python train.py --n_kv_head=5 --rope_base=98800.0 --seq_len=256 --train_tokens=480100000
Each number is 500 + 25 x the weight over its row's rms, rounded and kept within 0 to 999. Layers, rows and columns count from 0. Numbers have three digits each. The size before them is the row's rms in percent of the matrix's.

# gate: layer 6 MLP gate, 640x320, rms 0.0773, rows 515-569, columns 0-79
# up: layer 6 MLP up, 640x320, rms 0.0777, rows 515-568, columns 0-79
# down: layer 6 MLP down (transposed), 640x320, rms 0.0697, rows 515-568, columns 0-79
gate515 097:501490491512477437463508500523464560497452508508548505480516498528519533488481490510531540420502522481500470501535515545496491520521509489498487490536519519498468517537510493445479493490507495517520486533500514502537483565511522546460500545
up515 100:508454463505488503528485497504478521516508507524491464497537524490508462513478463482479489503492483488523513521504487524520517497501500489516486472496558508483427481474506493481502498472511480499491510546480497518454510572510517484467498508
down515 100:488481470523507464503514450487507555487528444496467507497492476504490528490474527523488468455510524508525509529529460514492503529491488485486516494501526472548494514554501514505501530479523478480472487490509489498496461487514512532457485499
gate516 098:506496546472495485529513505490527456467505490511435468511516502505490507511479473497502505480500502547479467492503501488539471502470478513539490480457477488524458499514550491520470480511509490509493512498548500469475498518498495468468523488
up516 098:518498485519520539507457473495490521519534488495490525509522536497557520529459547518489512514524462486486516535464491530502442507489498495462474472474502454536508526508489481539469508516472460440499512494531459508543532486500478502503501490
down516 096:446470488515523462488501525522495513516499478488488477485530471482494516503481490506501515507469489481536514536510474537513509545503504510543532489505522502526527531470472487517530476492516535460521454502493487510527498443544525492488502453
gate517 102:468508495541500483516507534486448488457484515472494512509481496501525430487504519471488506494471489520488533544497520503536502499520502506491556482473510529492544524526537478499505478521487464481504555511481501499504486469520512510499524509
up517 095:464521498508518497490538518493504507486530485465491511490526459475563529525505512524503502483518503506517507518519446487487502496516509462493479470517486469415536514494533462518482502501500502476498482491471482509521507534529494502446474474
down517 097:468511466497465457523554471504464469499507488542519448489439522491506484489488489504511494508512509440491452486488553516484469501484517469506491477553459486490466485513513509518475467490476518532514509478480551530544469514476466503547438476
gate518 097:496449531565488528489516512517488482512527487515501494491521503548464511499420495505521517452490506495517482544516510588464524473511494457542477502497505492484507480519511518555508494463548489512494499536471536459464527466513471493500500527
up518 097:532501484510485493470496501519471501489486454462475519525492479511525517532481471497544478492511492478484500497498510499478477501536474511487542498438517487573547474512508495471517516467481461513510505517495508533515485499436470537548489511
down518 098:538478513435492473520512491470513483478476556499504441505491523472503497518535468512510500531467514507506505510508507439461494491493507472532491520503467522499467488508505506478539489483512537484483552531464512511500533490527519482496510474
gate519 096:503444472505499504472504517483527516537502514501469498533541546484525476519522536494521497498494489486518520544491460506506529449491539509526480517506508501508551475455494492493480505503488510506516523500518476522534461492474498498535478486
up519 100:520455490552517489494513531425496492495545534516465492512509504485526510522489496501488526482493497503484521479469486514486473496485516482489515530446489520526501530497519492506472505516485512549502520475464517508515510494478503478503468487
down519 099:464472494527475518484514506477483457502519535518487537480550530477456484543492479503501489464470512475514521505471467539505500459487454512481529556491476505478485498496552492515458508472486496516461505529512494455476511502506501493502493476
gate520 099:506495523487501523516497514476484489465503484509515482455445513484488490535485490511500511503518543485459504471526465522465506456478526519495487502480499525506478491490487473495465489517514493485549472475487506550503493518498521525487500501
up520 094:547493482493496479507515524484477480522546475492516484538470514508512503478500535484485525470488490517477534490510524482514455511487459506541536511483473478513545487475410505500501482539478495522500533482503507498513537480499557477495547495
down520 098:531485491521474491488500516480492455489518526490505522481524456531492482530486491525474502503464454471532529511544493541504528495550490502488527531479476537491511499506508502507504485495495502520473464532531470493530497529460493529491526487
gate521 102:490527504510497507513514473503496488503508477505455475488498480494497503447539488516478483467494501491503467506465489517481480485507493492482477556550483455493491522500501489502551510530473558492533525516442478514517518524459480527490463478
up521 103:472508499468452478487498492522526455467452532485514522500523490490498488476509498484471483489520471487558488503488522480460534509479478513505514473451494519516485481504528491510537516523477501517490498520516522485501503479484466490515451488
down521 102:480500520508512504501494515495539496474445513500484518494495502514496490540494524461501506514518443480530504475478518495511484540505528486477500527542466531564465470531494516473491509544490546544494482512480497468433485495506566501497477501
gate522 099:459478502472495551497517483516490409532479504504512486534539468504514522502499496463539477496477504531479516522503447485542487516519549526494439528495484539500482488479481477509484516506530489493523514498499456471528520528498491507492521503
up522 100:509499472479527488467541527510523482488482526562489478491499473510504489480506503525512507509503511490478490472520509520512477509499520507473551471516503471517496490516493496493494550526504481506497535526509496524515488521450527484508534516
down522 101:481488508504558490500491458508522509485548502519515512480450513514480507506505530503548497525508455456507473494555492496504496497504496492531517527528507486511498457519471502504476601506491504510503481513538500510499490454526529464487480508
gate523 104:508554485497509462510519552565547534464520478517529483516482514467442506503516485514506449512476533528531510520495491481494516502504485481459526471526503473434512489529498498515520484524483519516486505479502511506505509499506529482515495506
up523 105:491518476474507476487544471459488516556491500444473446485506491503468494488489479484500474536469536516467515484460459515487467496485486499500519446513486506485529471457488514509498498507474511465530494508516459492487433479550516487495527482
down523 103:504519479511485527479516487534505546526482481466482481452472536453494508499500506460512487550544544453478515529486487531506487464487523522482437484533484459462538459496494484532496503496510494524482514486466489523511538472491503504478472520
gate524 100:496478522508525488503476486489521508530509463450484494533484511548473543519537481485492532487473490513463554514448510501489545516492494519487532534501495548517477513510520512482485531505472495495494530479495483462454479516501507518477463446
up524 100:526497512499494503438497486508495467542516517485505498459447529503525469457498497457452499556531492521492486463474506526512517444515512531514480469491492488481523506488488459478503533506528505531469486517533522469494479501492484534489505484
down524 099:513511472493500483507504476467470552535476474501497454467519510459472499504456487537532466527490496483463490485505475535518521527511477520503501513502480556499479513446507480505520478504481498546495509509529558524511501505500530503451530509
gate525 095:519483497492503484482522490505510473480494536533470466532541519455459495542494536478495553518501507483527527519480446437488452499493475486540551475496535517491471520526473504456514446506500486454477529541497497505498494486502492461530453520
up525 101:491487507536513521509498492522491501486474499492534516454480466499507545478489523495546501510522476516504489510527503536501484504484505494532475480450467529487460535503507495501507467486543490492502504511504511456489558511448485511504505509
down525 101:460497478519537481497515513483476530524480544474506519487467505518473498492487519476500522510472482516481482533478557484491488474516490506481478503460458534509535490462490502484461487487532526474521495516497472504518503506517526496461518469
gate526 101:465524499478499479503470494451486516533505523526496521515467490459499479493547515475516524506531497510508469490468498540502582481510491506529512514474505524493483515457556475531499554523506503546501504477497483489495514513464465472490504485
up526 102:509509508509496525486545473479510499461487536474507484485535513495501476526544498517497501497495479446502499522517511529468484480494489511512527525497484460502482492523490505481515464500537530483480472510500524519499476477518516496489488515
down526 104:466499489532502500525483517494457498467480481516540529484539503452492465514486488511519536500517478504497489543527519526517507480452512467528447516489498497492519533485485502467510483512505524502456492508491468507516525490494487475479475480
gate527 096:499505487446530506546490542528477521473510509534445484504539482516544479477456457485478474450486482475434513536478481501495513510495486471516518508478466501498484487544463456486556539548468518526464513503486488493532474501489494543515472486
up527 104:496510500511488495475454481485504476516461514474498478488530471507480485463520504491512469483511486493494452503503498533505488529534494498533473503494529477466539472497442498521517512478481516504497504476540511492517490463460474459525475506
down527 104:505522518538492450490514496523451551521470501499517490566523478487483528508504516545480469546493528493474509484533476505469480507500527496534497490497467542479505520474516560492517546484493553501513472528482515490526538509494482492497513522
gate528 102:498468485484492480482500519483534431532520488550492492526501521443555540486501507483504524479475486535464507560483461521493484491503531509508497488504528499466504489496503501495540503497524497472495504517517496523530534511521512506505463459
up528 100:479492494495478540518561522531536490477491498492531475505538503511469498491525478459508506512519459494483516482500480527531464508491460498484528503470532522503460488494497499476504487503512493518441477497498474532458478496477492492483492494
down528 102:503524536555504482574499506473497489490481499459504539473544494464472454499494466508469489486498477501496502449497510506476487461534506489494513520531543461509495508504493487535480494502497508474448472525498510472513513498434513481513528485
gate529 096:527553489443525534512548517502520492476499520535526496496533518455474489512506512506500500473485502559508541554497536489523490502492515461534429495498487478526489455527463519515503481487519489502497558508487493489479510470452519459525525472
up529 101:522491462467500506507478546517494497485487517474502480511564507498499467491480506487490472490491546473495533513489488498543526529518511499517465527483479479488510498507471507503450526514491481516502533473483509468518509494536541530500466484
down529 098:501496505503500494490511489513520544494504466475501489496473488488479490475476473514508535510497506471496502517468517489505438465494501476543500497480513499497455523477527478540485450475512493523490495473481484549514485512531497507520484447
gate530 094:478483511505481487494501461515488503473460492437499490505504496505474467510460483483471505478519511508478445478486512491472509513467527504505554488500549473496537524494512510478509481495436501510483561472527498506511523530492532492512477538
up530 095:516442546492480518489500498486506506535479514494510490472532491482523508479530476507482491490495552490512513490455473494507481547498472489485535496487477482479494501527489494500504542490484480476500509565488507481502501509517490478556479513
down530 096:492520511471497501481530523545513510498502517506543465505538476465516549515507516525482486521485503520538524477479498527565493478462507519526466531501506528492471492512519472513525504538454511488517485519473521494475479504491485468517521507
gate531 101:499480544500480497502520512521524497522517472495435452534474517448522524500491513516517486493539493468447517453422489513480479514503487498479531502507525461511500505476519464506510505468506463494541523488494478496514500552506511532484496503
up531 102:484475493505484502523517467468485514470461482492493491563496494487475459498477491516512505525454438481487502477484482533471496500467512473476490477526488453475499551504488436482494485530513512488497482507484487502454534552547484459511513501
down531 105:496514449492483469482527491490491450508502507524471513494470513451496495493442496507478520444519500462503464507491493509498502489501528504522510446497528499490490486468508445478480470459507497540540485494510511515445537478520508520498524525
gate532 100:513488490487506460504510489492464507481536531419481504511447500587468503513510488538503481472533517498512528506509549506491532502512565529489522542514524472536545550488471482500504537481477522514506498499512462527487480482484526477482566481
up532 103:460485498516461549511511524458514471462515481498452527513484486499482565497445512483446490510527500491507490487514487515502493491526507493459487493516509492465481467512543474481528536463473471457465508563481519524518539513496477524478428496
down532 087:488496490520485515490497493502479541498470489470552502516499491537493506514502500559538467486481514488534548562537487478524479501520478512501515503463492508511486540437505532471513511521508454485524501490538522493509473521440506472486536495
gate533 098:521487527515495497511521531520508527546473469478497505487477501494506468488532500527502480505496509518463516526499549495484467528490498517491506525508483501513528511488501497558460540532520526491478503498487500452491518516483499489502527522
up533 103:532533478555519512515494531491516522558522479524515508531525505503498498495525491522494512521488479494497547537472507491513502547493499513493534535505505493499507517546502496539486512535487510535483514496513514464514512529485540498536492532
down533 103:523514514533507498475487514523505474525528479507499487507494499485453497455473455510505448540492498470534511528491511531508528500509500513499520484480461533537505457494527539504510461451536512486475530517516476480449469553512454551503555493
gate534 093:487430457502499504560499503505489478547517510494515488534473512469485533494509510487463463464468548475519532491477503501538502493440493484534494503432437553495503510502470530512523464473552531505482497444430494501480537505520536501466513492
up534 101:496522514498518497481506485521488502505501487529503453497509530538492533523499477473533484501481502468503484482499497473498507488469531529496493541502534500518498531456493476485499579543480492480501504540498504497473508467499516541489479455
down534 101:478489525520509443471489533518456513487501509475492489479487514504506491484501498522509494496483494532522541514491497560491492524472477491498517480489524509494474490496499485492515551480534549505491568467502518514466465514484463562530520499
gate535 125:509498521537483502492513540524523499474507477570518541530509477541488502496454506518461531508534472467497539489525500522543477525504477521486547466498483490502552529477477498506509524519535496510459528524474505443495523469540451514506495463
up535 112:525508526555512526518514530553527489499452500560472518501498498490458546553486487483489486515508486490502505520530548516516522524515487536463572481482545491502536488491463496482540517491485512507493509556475496465505511478550459485483534466
down535 100:469540469514493500521472543497460505497469497489515517491491511492473543523512507440491483502521481519522509519492516525499525514489455481491493497554489517490472504506469466545493521503492485455532522465491506462473483489489501522508464494
gate536 101:520429526490498517531464484496511515447481479514498488516459514549474450463477509495480515504495492492510530520519494509495503482506465486510550498498508517523503495514515481519510448490518500535477479466544490477480501495502482479505486500
up536 099:493517491530550536509483507485477521460501482491537497510497532489508473505499519551473488513499509484527494486516491497505475486514512521485486508503483461533485495583520498494474522506442531500502482496511469448504499534508512498488474485
down536 101:456509538493513492503504480522492520491512480484472476459472562480501471494501448460485472504490468515478491499516508481484463522496512472480500477509496457507502503480516504467486517518485504481541501467473493462519527450502443505536492518
gate537 099:479480510529506472435501453532499514513468522547491498474533509483494509523514485526491511504500492477502493513522511507471484492485483481504499484492484551511499504509518476522534472488472498501468526516525536480529554480484515518514473452
up537 093:514508477471480513520505526517479492494518491556468447505512461542492533518508503478508494508491506505481514443514498500469527510485496513470505500527496524468482485506486499499540511518451494508559489526506491508517502485486508480498485448
down537 099:465460466489503501480541535522515520466504514540469479510502504532514493495474499512515490538522502499469507483493484494483525522535525501464544522500480479498529467463514551532533517561487496473538552509483444492528525470526489562495455512
gate538 101:474528473495472462536507493504498508484501541478421501504518477488482499511530521496522473523427576519506494506485514535482490475546525525507471460513518531491476520517537471490513507509502492532473477488476507483476482504496515507487503490
up538 105:496513480517540510489485523540494544491488511503499486483549517554462492588493495564547525472504478500525515526468502494518508483523498469515484530463529522486452498535551498487498520486512520519515528509523499465518495522526483474496517484
down538 104:538486480490469530477510513507488527485472524516449540492528523463495549496515480574457464509505461493499481475510480502506511500492513491475488491502516523511478489487517482526509582532448496522483461458516563501480492523502512511471508496
gate539 102:522475495476504515479479484483498538475497505519525505518496467503503496483475507479483509505503496519495525507516543464554455522469524508508476502501491535456477557491504475532530522519452513467432508516460506519484489539515540492539493513
up539 102:504496429492511503487474507532508470497517545497488531495485508492510472534534485513498522506487486497479466514520537491527505488443509534490511537506499523521471488485479503545561505513475501517513485496507540473497490531510476516472461465
down539 101:529532500464530499538431502458524495475509514488485514511474485490534484532479552541524514468514480507504473495463487529530482460528484504486503489522485502498483492511476479503476469488496531519543521504467522481493517514520520525523513508
gate540 098:527454499514454539512520465497504482487490518519525525483490516512514483489532511530419474481524508489490512540559520539522503484439476452523482508502506496549471502509537508515500486507493517511498531452473491498482503503492509515414491498
up540 100:533457531489484538513490475495507492486513498483482506470540488555512519498503493523473480463552492500501498484504499501509507475525499504539507495539474525516478486491494474514482528444535534500455500506501507473484490501518478480481518481
down540 101:504500513538485516518505464520514471506566517495469480500490518511519508516517504534485496481499491472482500463521532509479518469546521477512490489460464497512510480530495465530456499464515500478442502528493501516513493512517498496472493504
gate541 098:506519512498537505519493506504485476525491523482531476543511522544570518447493462501516530516485449469521530485498537473489492500501514485530460506517503481505549530512497490512472515478526487546500508501501548501480522530482510523513522536
up541 097:454535478529542465540493458530487501501472492512503508511455499447447456512499459501481510519516549526488480487515477493501509499487486518533484502469482524492479494523482510498498496498473494484536510501516467500506529494482504490471493499
down541 093:485485482479444458467515491513437492468507531476502539519513536507492484515478480518508488544512508477514496554469503506505544462520521497495504479486517519471507516480506517493451473507499514503518492449475504492515499520518509525533507535
gate542 104:475544419456457494479512460537505510466497478473549516468522482478449468508518475510516513451478521487492521480488511499521510505483518502538506503473535502435487511470504495505520522485512480503489443527491491525533501513452520470468509498
up542 098:475553429487504457486487479497499533475519513518474496538513513500407494469543468504482534487480494546492502486508542471445524497509477524545500513464472510495506531498527518510501474566498504488541531493472522467515509533503506487528477526
down542 101:487524484459467481496485461502529518519523490467531502522513547471500498471491463441497459477479508485527502468476484536511524462512476512509514484517519492468517532457507544476476536484467481503487550489521528505503488482549497496502525477
gate543 097:514471456487472485501471514520525503487467478514511495498513498492524452462432513528528487479494479523555556500505534517475537513492479529499523508518520555518489497476484512505514514485511515479502463543512470516514490456506498504492459460
up543 096:475489491501479539530540481526520503541477515536488500524485483508499501477547483465504497530470503484465464516483515497498503479512504505514462449486498544542480498494510457487477483498522494506510521495499540486509479489487490488531545539
down543 102:467512516488540503446461518540541463470478473477490469490459485501491510486517467477508498497497491448503515469530505505528510514493526514513472441482521496529486490478480486486501472510521462502496469572495505495453481544497496497530538506
gate544 095:497481504491503450548486467459550527474471516491480494503479447494473501444495496504535468510492500531451496476496458470460520454499512452498530507498467468515502485490512482475506500467476547503518460497494540493509513496502542518497513535
up544 100:526512510466530517478543508478487489484535486499543484505441507521557459504546485499511490485480495483468468481495496540490473526494447450501495508466492501448518522482455526498475508539456517505531504474478494489489527513541542494472490490
down544 105:473518508491498524512503545481486492518509503483503510491494528500528532485457523479508539521542530437529493530491546504536476504457498532543509477518519495503490508510518494514531530469532448449500498538488479471528522502499454532489515496
gate545 104:488527515525545497489489511488484473513550463544533524515486487501499511500500499443513542477509517509524502543465480464480501494567524522506495490461490515546511515497520491488535519519491515492496499475518461479506529509477512458507519498
up545 102:509516532452480453480476483523500488519523513509485489498484478516507486481489476494464504476534499509533505496472525507478505469464504514501509491526484485562486544512485532544464546491482489504516509514479477450488456529520523511523499507
down545 099:499502528553535518466472517539509521448500460467496465546493479481460505474513505490511468512528492515492477463506505516468522519502465532516504478517504462466511510518460521491507434490538500471470502492496500475555463489534537463487529501
gate546 096:512451514478493469515536529511502480528515524550489553476501485510514478463448533460496478540536483494506518484466492490481469502520547491536531525531482541467477476511512523511516476502497519501472449511484522521546499499497509526491504511
up546 098:500473501439486551480531496497515537481522503512483495505535504463506480506509515485522500516503490463518522547484483502510481486477452509473510477543492499518472491503475526489479508495476497511527521500596488491498518479500506503492505460
down546 097:514516534496526530491507501491517490481488519552504492477498493499484496512533543525468521489518462499463462507492485463509523488522531511516478438508503511502523488510513509510506512521549499477449495517478512502478478523451483469509530499
gate547 093:522477503517484515552479495477508558524455530479490476491494506518526491527493551490471475496484479568437499493497472546488503475490502499477457510472495472482511528524504549497497496515539490523544522498500477538495542458537528505503542500
up547 096:504514510507524501444505504479468523483493521503477530533544484504528555499478495466478559501487492478491484528502491519499492482495504450522516487493498507531545531495515528537519526520470474476504477521476533515492522491506515483483479503
down547 096:519477524496506508482469515492515517459457471476463478472519509498513481501491516521552512517483499503543482467492546502542490487506470479495522461552478521493464490532537458477476475498520518472536506467511466502463486499500551531532477490
gate548 094:482486454491503470486480494485491472508472521482455525499489499471509470512468502524565514471469451514505480522510481447502519488506496529525536509488476501534488478498507494516499475486508478553477460462496489508462474503454502512510525478
up548 097:508490469470489506505525506492503508504501450526463514531504504480523517540494475501530516494530469523468489512515476465554480536523488516542470496461509543497462491475520467495484489445508428560496500504506494512532510480549508461521507488
down548 102:491466533495478484472525529473500465545503487479537497467508498482473514484500534513514453527499549516516502524516488486513489456482507493560548527495516472518502519492526519508502499515535518481474531480530494515457503498481569506503460528
gate549 099:471512477450529468468502466489532491519463449534516517543460521523536500506514526474518527496512462481514529481488530504539479494516510454486516525510539517454495485492503531476530497485560485483501525459545460482523463519533460466509494516
up549 096:495516499474494466471508543475510513523457469482499494473495556506515454488453482464505503500470518485486487525497508486523500460494492471516494492476484497524497471523499490512450513491498507556500505483497511515498506544485462547499496526
down549 100:478496559537520522464497486470447542506472473472479527498497519544518503477482501488530465522512487498517477492484481486467497518504496516481498535487491497534478489507463498452465490488526488522537501483530520473496511508494500483497492526
gate550 100:506511496512493514503543484488490528478502508510496522508509487483489470521493501507549515503532498494497538437475509462458494520502528459530488505509436484519496496527507503511511492472532544519478526525502464518533478505520483532494475519
up550 102:504523510535519468471516487499513507469486498523490527501533546493514488500544536533469491512521496530507507512497513500489460460484522505511474486477482490491479494436493497491497503437503519477454470452507489464477521519493472475513476494
down550 105:460456524497458478511500495500555477534494512492448544483530520470510558482516489510512474483512515529505447451527549508478479535477491475489518540510543482493468491466479513522491496503490467489522557482486502498488482484485457535516525492
gate551 099:461523452475469548473478485463493516509477500489499513485513499476459529499457505508487493480506536482476490479496524491522547515525533510513536515483482527531505497486541513508503494484500492486492506437520518480508501460486498521482518515
up551 098:457474541477494530507536504490495531483501478485509496499532483490517481550495486533515468505502496518521517499475487477491557525526503556513515531490544499519525442493528549462489507529514515487544517490541504484537502470505479502519466479
down551 096:489509505500493489480473519478502510454499491454537508490475530504496494477540503504514519507490475503514536468502562469474485469492514470509516553493494508473511513503541526532506517501477504530502509462520500504553482501484521460472505437
gate552 098:512513543506494499467535474501489498498447477475512487544499474513529498486519526516466514487486521481444540524494542450578490510501486456480519545522499515468493450496494521486490522461572482500533521523493519483510539498543541492519489473
up552 108:511503476476495465522549485543474522556469544508565475524505534493498497513484453479525528451513504506506499525513495510454450506488499524497498481486566474490500472490499512515510485498516534500496529504486498512493533462492500519500463516
down552 105:489499537469517469491550546458465520481507483485516512526493532519497484502472539486516499482507487456496513506546525509498517488428455483506476517477540487522502484451500515422505501516499501441482515528516503530526479478505506523516485531
gate553 093:468491505478492494497493513499517531481463522498492515442448540536525509535528475507497459548471515503476478544504473540487503469507496552548514461515486521507503493499553536514494566469482509437493466506508474456501462533518554519530527489
up553 099:466519499517456474463500484436490452502472510482491453529476496495505498486496499464487531487539508452525519494488547500529553518463494466526523507514529481512468524478514503510531490479495482474508462496526529526490477484473500478480513541
down553 099:514490499461468468493487547507482536522515471460534500520486483496535488524506524531456553489534481483504487483513517530527501518528508510493515461506485507526482539479496460515501491523480532522477522523520490532506525489493519483510481486
gate554 107:469515452503449486478532501482446498484487499533489493520503510502519489471493521531516534462516510502436478489489460492477473479501478486437498500527475471454500501448513483516458516523486554500472505505516523462494487499526531518478512558
up554 102:503467473485472508521453503491498435500503502472485523530515436491509534528518518516506505484505478513509493487538514535476522495491460482548506532506487529524509537503507493481439572461509527492466524466469505509524526495549505492489526502
down554 101:491550485493576528520524509515478481511479505494462511494477456517521517489459477532479507487536487479481521518489515479544518490466446530509510442489485490540507476480478516536507481443487476469513499460513476530479506515508498524513491487
gate555 101:535481503495509511504512539523476516544473511489513439480475511510464512496483490484504505501510503488509489497525510499490507550481509519459489490456464480539489512458492546528495529515510516492549495510534485497539520467481525503487558509
up555 104:480513437495484475465537514464474482490494493513534511482519453422491487475482496525504518489494503527467490478482500465548530490496456498506518527497494495498491445542475524472489458512471525513446472431526503470486508489461533516505491472
down555 101:499491519514485495471491536486493529473562520490497541469504480456531506522533511482525504521516579498488509523496467492463490484507505460552466553467486485507530517500510551519494506524496506526532534550500503505531504490493536480504488505
gate556 100:543545510487520493506508492510468537496506519472455514466504500513490456477465519558493458496497517482514547554516494526513530492492507499545487482513521538443476549554513519489496522536497445534468534510566539505518531490542481477460460464
up556 099:485535526537515543449507511471517466514457542526479485533487545498521463428445513470548524525477510431530502506507469495483506492498512511537519499501493509494560518519484527520496497491517517484492478505524529549501471476526486509445530558
down556 100:483512523542556512452516490508498500467544510520554527485503488525470493476491520520493481483499464482526499523514514507460535539476505508542483497517491524506501531473510481521514477465528500546517483519521479475518479489480499508506502532
gate557 101:525565521529516440508515441465478506487507494508536509522475502486494501511524501505473503511488473482515492534490515537552500491484498484464493490462476506498489476491490509488532572488528496511507474568487491492502521469490506490474470518
up557 098:533493438490458445485505485496495475505488521534509498454456520437503511568516540497459538500465536476544503470491482501492462480521516504492465458456527474553445470513506474486491513465499501559489483538496498479470458509522472533500503482
down557 106:491455525533495508473466508503507498453482560493545514496518491483515459540516522509476442487534519528474485478520460517549525472517475527503536485507518507458486513489491477491565541470498530498522497493500489495508490506515504530534535510
gate558 100:470522462539505493493462484526470528569485496529526482539500524504489478486526456517509491518452499529469492462508481491462493528460551520524502538446492500480539519543530494507497537528524500511488464494534515534503482465466511518477540473
up558 099:556512498493503508482527520475470534523524518511475497522502502520495522464440502485529517509497489511533527513599467544505483461544471476512476483520525542554506526513451486479498515468499490529476525536498466458541481496489480506469508494
down558 103:511486546498483484554523506496520481469461494514501543470497494491484519495498502498525510485506465494520532493532464497505519476485476501480483465473521508498472470428490518480493449491496505480498501517477499463482507496523519499518420522
gate559 095:543497479475527460512532528532496494474533493532508527490474494477545466506503530442487492519475504522472452478488476496521512463494510519456526493491440506498518514470493530516510495524508497510512493488493496497504496501485494495510466497
up559 100:525582482473482434508483501519511492498553513487493533496480490530489492556528460502500469538467526488465491515480477485489509478543503533497468539518505472519488501533479551498464509511508495492522483518524467478491512502497511462519483493
down559 101:499544472501513497470572480497498506491508494497499471534469496522535484516486494510488511457462504537501528510488495517547533469504520518547492476477472441476397469529533496517500487515476491518490508470504500500490498498524491465516507491
gate560 100:498509433493515479492520521526511545522457491492526510517494521492463520506499514498499478494473492517501536503498530498491494573466478509511486513503541522558498491503518553436473463480563467530485473480479475422528476522520496483472529482
up560 100:464516465513472508525521535496527457495523519475524501508491508503537545512498497518451452525526495510500510529481460469516515528520500533534533499490487514549490549521456454519489496492503497486538504470491495486505509523518505505510531534
down560 101:497503491505500460529541524491519495493515503504492495518475507494540514488530460445486502511503483535475490499473501451479487501459426581487501463488490459501486496510504465505519478526468472478498487530527492530492537514504465517491522491
gate561 093:504516525514463487517499537518511464499508515473483502469476513485513531471519510510454505518480521465517454512444492498480471520516518482505526485486549545524451509487525519487518489497446513482505483523513473451521472471527510524494535499
up561 094:494515505476532489519504504489509502528526521535513507498439499477486509476478492517493515520487526527521485523516474471523516491520567534526451481487551502498494502554516507482475513538481510462478488506528520481499499510541501523531544449
down561 097:500524471490524522468447479495513447530489520500469473496476484500511506474496523543447460481421480510519498506438510485495487533492492517565515476480494504448495512536547519483546518497492540558518508506497523527487458497537506478507496491
gate562 101:532465562526526496523518540529495472494518497444524505510500468500510517481511544478481467494477479457541465496488518484515523522513486471455537522518549530508458521527495500535515484526506556497529482513504502501521486458505525516522513515
up562 098:474526482541484490484478546500502494532491452519484455468512527494504467471522486499503470506493492521518532499518539522550495538503497545456472487507544470462537519517506530484541505492501501476514502479537490495501530494506492491505493467
down562 103:492516527474456509534509509505510534542510490493492485512557498533508520548478493504478532470525461485497468509565512481542503498529484521477482511494468544504453481500496495488498502495541496536470533520521509510536530551527508493480515510
gate563 103:453523493489505517475537506510526475519482528516527468489499487486518516510515457487434473490481476452477522504479508490471466489526496524526521504476483478507523504489512502515467501481541482471507514533509504513504511526462516572470482435
up563 108:516450524541490527508488508480495453501484501494483474510530438432516511495450469520481463494528534516473522537482498503452478516551471479533521543486510475512507536501531539540480464489527501518496513520526530543540476492480492512474527516
down563 103:525471518511473483513541445484508527478488530482473530477513497435498521510516493458482504456495540515473485501463464511471506492487508538481504474505512500502522515484524527541495480528503471486528464496511485476545465495494487506496494469
gate564 095:481507545477516495532496501495464521490507515433494499527483498468523483521492498500514493556491509534524493484526496495501480455459500448502544475528494471502510507488482472440485478498495514495453501484505504473523490488505504448488499507
up564 102:519561532503459527503489512504495487517533453504520505484545528511469531502504494526490505507507552542437508515505541512475547489480507512486539538466491479541470491517524489538513520531503475510495515536535475514501503465466516499473511518
down564 095:528498503421499475535531503513502510504510495478535547519447468512525461492496494485500484510516509503498537478521472487499524529510504528481489500477509552462461468505489542516459507536484489551503544505485475489477517529499489545488522488
gate565 099:480474505520514470488529539493480515434450486521522477531513524483493517464510523508499485466556477535488528493487512488540474514506512507509469494522512490538478530470516501462513482519503474487513526550538471501527492494437523527515503488
up565 099:510483485496518471515523514528461480490511486521533487537522469516473475501494521544519484469514512497488545497453521494525490485526512507554471482515515494527488484480488494486551490484466478478519524479522489480511508496513545504535494428
down565 089:512496531473495511507530477465458531479565548515496493488473496488560525484486471535520515530476545492494495461520447486473515495492474487504496532543489479493522545493510531464475475484527517503483489490529462469526477510505493461476486487
gate566 103:514544490487439478474447458495526523532499516463548541511476508512486487487548521512484506496477541541533505514492494540517549498473498520527505517469519513491487481507488519531473505470536548484494534529515480458477492501484490502517477502
up566 100:517511532504510503511480554487536494508507522502493420500480528520531513465455542505483517488500528431526493485512496527508480536452518499496479526532481537489464523484471526474508527496502498543496507440528492486460543487476548526477480507
down566 098:501496473500445496492544467457508523493508511450509475499484476481479517491494500518512478524484539502458507536501455485482514499493486477494493546492499530505487518505439516518520519470497541502522519502508506506482520483544533503528484486
gate567 100:498493488495495412482502497505460460492533501488525471533493518524517506482527528473441493502472462506491528552473485528518475556541485513528526522543512482526502521496515462467544484475530489485491532501523533472493507516531461477493546510
up567 101:515470444499522477513534509482448508513469522513513494499474545487484492472491542484489471462546484504525481513513494532504496449502476502456488485465522490482469490461510536451440476496502504510505471501516486523554480538522491472512483538
down567 100:530539505470508469499502506510542495473544510533477522560522537512498544528514529517470509529473517453482507492486516475498498488458483498470516492498466522512508459515496498482501545551523495445519504484465484499436500456509493475501502532
gate568 099:505494501491453492472477502506527516496544487514477449512513464527535505528494477456503526493517514506450493482477481463507512495487537506472467516481531487524511487489506470462535465492496509479554468450499498457519489426500522548558509467
up568 100:523475472478478503500479517505495524484528445519459467513476509515509510522513459426535475502562536537508505510465519500532477474522531494547509491552503480515473479460485476492498477497461495502466530469516476465513497503494470523502525509
down568 099:484514521496506513472524508463454501480497513478483460509506510512479503557483447473507511517510460508547470504484500530522475492490497512509532518521514463472491513520497481450511498495504552511476511467523488490497503501491464496488467481
gate569 100:423485477489496508486466515456488503488458525538490488496531564519524503516487544457519488484512482481504518502443532476524537517539470545482532537503504471517487518529511495485469469497527522499528476489472504499488511492458512544501508523